python train.py --n_head=2 --positions="learned" --qk_norm=false --init="uniform" --beta2=0.99 --train_tokens=906800000
Each number is 128 + 24 x the weight over its row's rms, rounded and kept within 0 to 255. Layers, rows and columns count from 0. Numbers have three digits each. The size before them is the row's rms in percent of the matrix's.

# layer 11 MLP up, 1024x256, rms 0.146, rows 260-302, columns 0-63
102:096144122180081145135130145124148107103149087182161137157113131094146122150150138173112115114149120128160093103123136125109149127111151077178084122117145121122106109122146145091121116156133113
097:139141155168139129096138120102114126094184096164168106122183125099153126137136122088127160082156139162136125095130151124089147138117091099148122173097108139109140140163133115124121139082149122
101:131142151107128072121112184130126159109111135117124151131117076154133104122097115096153096096139144132086102129132129089119153106130179124090145123157137139099123144088093139160156107114111160
103:163115086156100127131111089144116117153086106167151127104157107101127141112097110146124141156162116083123144178145114132140139116126107112133108144114129125134112105158122107129133159111107112
101:157125157139146152126051166137143068114116117117133179123121132167155156141165134121133110143116109085118128144136162185150119097105163132149111162140122117087107162121114115117137152106114107
113:136151140162146140151155122149056133094151127148146112085172115064140105106155111109113093100142086125131134097110165120105097132114108181124091140147120121115135139180149110178130150146120108
101:146110155154113152143157099122104108112093112115131158137131115128164160158094132160079105125104176134123158062178115146098126098085107137137111134142127136136127132121159106139147133128149132
105:141113128076132139136135108074135122111158113103132137173176149106112179119134104123115107105111164165124122139121120141147116120134109106102174123112124107092132121107132145125147115076147117
101:136106160117160157181155112100114101135157123122164157076144116112148122133091127089132124155141136112092119122124148117139137141079155175121133117128174149089167151103110153108121112123083142
096:118131170083120140121119087120089102105122130138102155225139104168129108107154132106113094105134148100131126117081125108187160099134144158148145106146132106157162131138132124122128167133146141
105:149121158111077154095128133109098137101126093127142157137133136135108131118126150099149175118100101131114082176126116141124157141111141124143140168125134119127130126142129169174121168176089087
096:119118132126165131128106140103130128107104116190132128102131114172137120127113197129088151145099117109150073129126150111128141130136136155071118133136113140135122128100142132109131086139144153
107:131163145143155131133123103139105084101131118145159128143145110101119125148136145104127136130123109110138140129158136150134148139128178120136161134137131097117205136104124076099119126084084110
095:106152113126146097153153136136085168165101164093152126154114123178164137108136150127086105146142151086087173092148110114122165163101135123119157126127155114129124108119145127142188132158122137
097:147097128105121135136097130130149192080136148120132154085163104121164156105148156098149106151132151174120144125155136110163114111161123141124177116117098163125127122137128134137143127110096067
102:119166134147149147110094114125146130143108173147116163161104134137151139134145153128122159132079057119109085122129132163100113117125155090146148100141145182110152105166131096147106107126112154
101:128126122126119140133173122104113137135150143135099133122150093105165132118138109134137101162147146078107180133133152146106170136123102164114192127149121146122140135128129124132098133084125099
095:137133131103131137119122110145131066117166096093120109138121074099148126099154097097144135116176130142123147120097157116123117103142134147139150117144131134164147107132171139162135106141102081
099:163114144141103164132146105111118139136127149138111130120112142081100171114084135136156130137110142157132160169117113124097160145091137133162136139124124122106138120156139128067135118097099170
102:143073102152183138126127155117103085149112117119090115102115136148133118128113126188096143091137119142146138124108108121157126122132159137110153128125133107161138124151121126097135099147128157
104:095133148112101169167139141118136177121109122082128188152129123145075130149130125119116121159140107167140101152115131140121145122164106114132135119080166108140133146115082103162103117113111093
102:140129107173157139188199080127109134136088154114117138099122131099083147135095098163139116143116128131111136112094101131182091108135132151139142123115096106142114177134136170113137107156146094
105:105151132148126138122150197105141111138133114109135157109138125109109162135121111121125162112138172120122120124127115130105145141153102119139172110132104147155121189154103102148131149093149110
099:123130139130077137114108154134124122106080167130118114129099103097118104084143138148131148173131093144133106109129105114169164149152137099108128118146149125108186090119146166175102118134119067
101:105124122156138082112126145147177127091142133139169114116121099116141148087135149147110148121132145146117142114079177129138078141144127113153137135120131109150122111120137141180155155129144117
100:165124146119080102130098116138167140152080120105153143121141117150098089134146150161083127155109118112095129128162163129137127098128133173142156146090143148061131094137175155129131126136154115
102:136152144124126110125075080127122135110115172119137149106093158143168156171175089128069130146096138154129130116100166125124103098128146121116141108121100120118146120135148166137145126109151122
098:130176129093122089125154118118102081134116152118118144117127097131111085100095145121146167132093132155148139124146114093122136137110148076122092128108121133137125132074146134103128133155159125
104:142105180105152134131147111187114175095115128124154115110102157111077128109138166150126128124159137121140150132104122096100121124127090119181144096123123117149144150125101099154132139108103163
104:131112174150141170086156171107071135139126104121150117120119122126111097121141134132129121116144161114081105145142131106095081142141115141159176162082179167120155155108128176130131087157106119
103:173122180101157165121124165149143142108151125139107148122141121141102119156144108132131150101163131090154085154138149103102146121126131132111095138081106121124143148109150140110083142144112158
101:142082142163132144140151132112125117121130145105111135147142128144073103128170121102138151094148113146121094145099166110142099134114132114156143132134124102154086173119157149109126154130147126
098:139100133100135146096178151141132117103149108144133099109163116103147119170083116146101095139108109108126146124132070088116107153090118119135189127165099101112113140125155145086132158168120161
106:166116115183115165185126124086108155109116096140098128148159142107125103110097107109089123082080110120135145153146158163135136150121150131143126128120120123109117154143135143146114113105129119
099:146115099133085126127146122159188156111143156102151144162153181125109099138142099135110128157147126174118172124119162119171136121125098056157110114149135165120173115126071129124128184153099093
101:098128144143141108100144130101168127130098110128109154105129176119098102132165129128127144118139109117096123136163141143124115075140117111121159120122122114095095127135114159158153124078141122
106:134108147140164156115139166147109116128109082119076109072141118140098096113095114102157124122147143156113142145150190093090149159161139150081115148071131107145117142140113157160112129135149090
108:099150160128159209119158158149146113130109114140133129116136122147135117099156115114156136111130116138111112146186112069124135179090086156116142118164109148094150178092119097112128169154117121
107:117171156107140119125203102108128135121113143138164136118146132162138122131134082112080147102122110160154122112105127149134148160140133124134118101116103088096108143164107132137130141125113137
095:125130094119111142148134181130106137102119126126140157146119095159086117113156109116175132116090157160106090107137107123109153147124117097104110127144124091155136117127128174096151166132133131
105:092158135094120147079146146151150140143140126120082135118123061132109128169149138101153130119140119105132095101047109124105160134111129117127171136079155125159150154114131136075124132125137060
105:125166148170155119091115147113127130160131117132116141145085124103164111115120094119141111159139160171107125116118137105157139140119101135173186121082121093145121118127149161145125122159177098
099:093077141133110151113149115113109149103120148166150148111144117091180155156108092125171100094121142071161128116112125152153128160166159135118123074113136087158137125108118107117160128138116126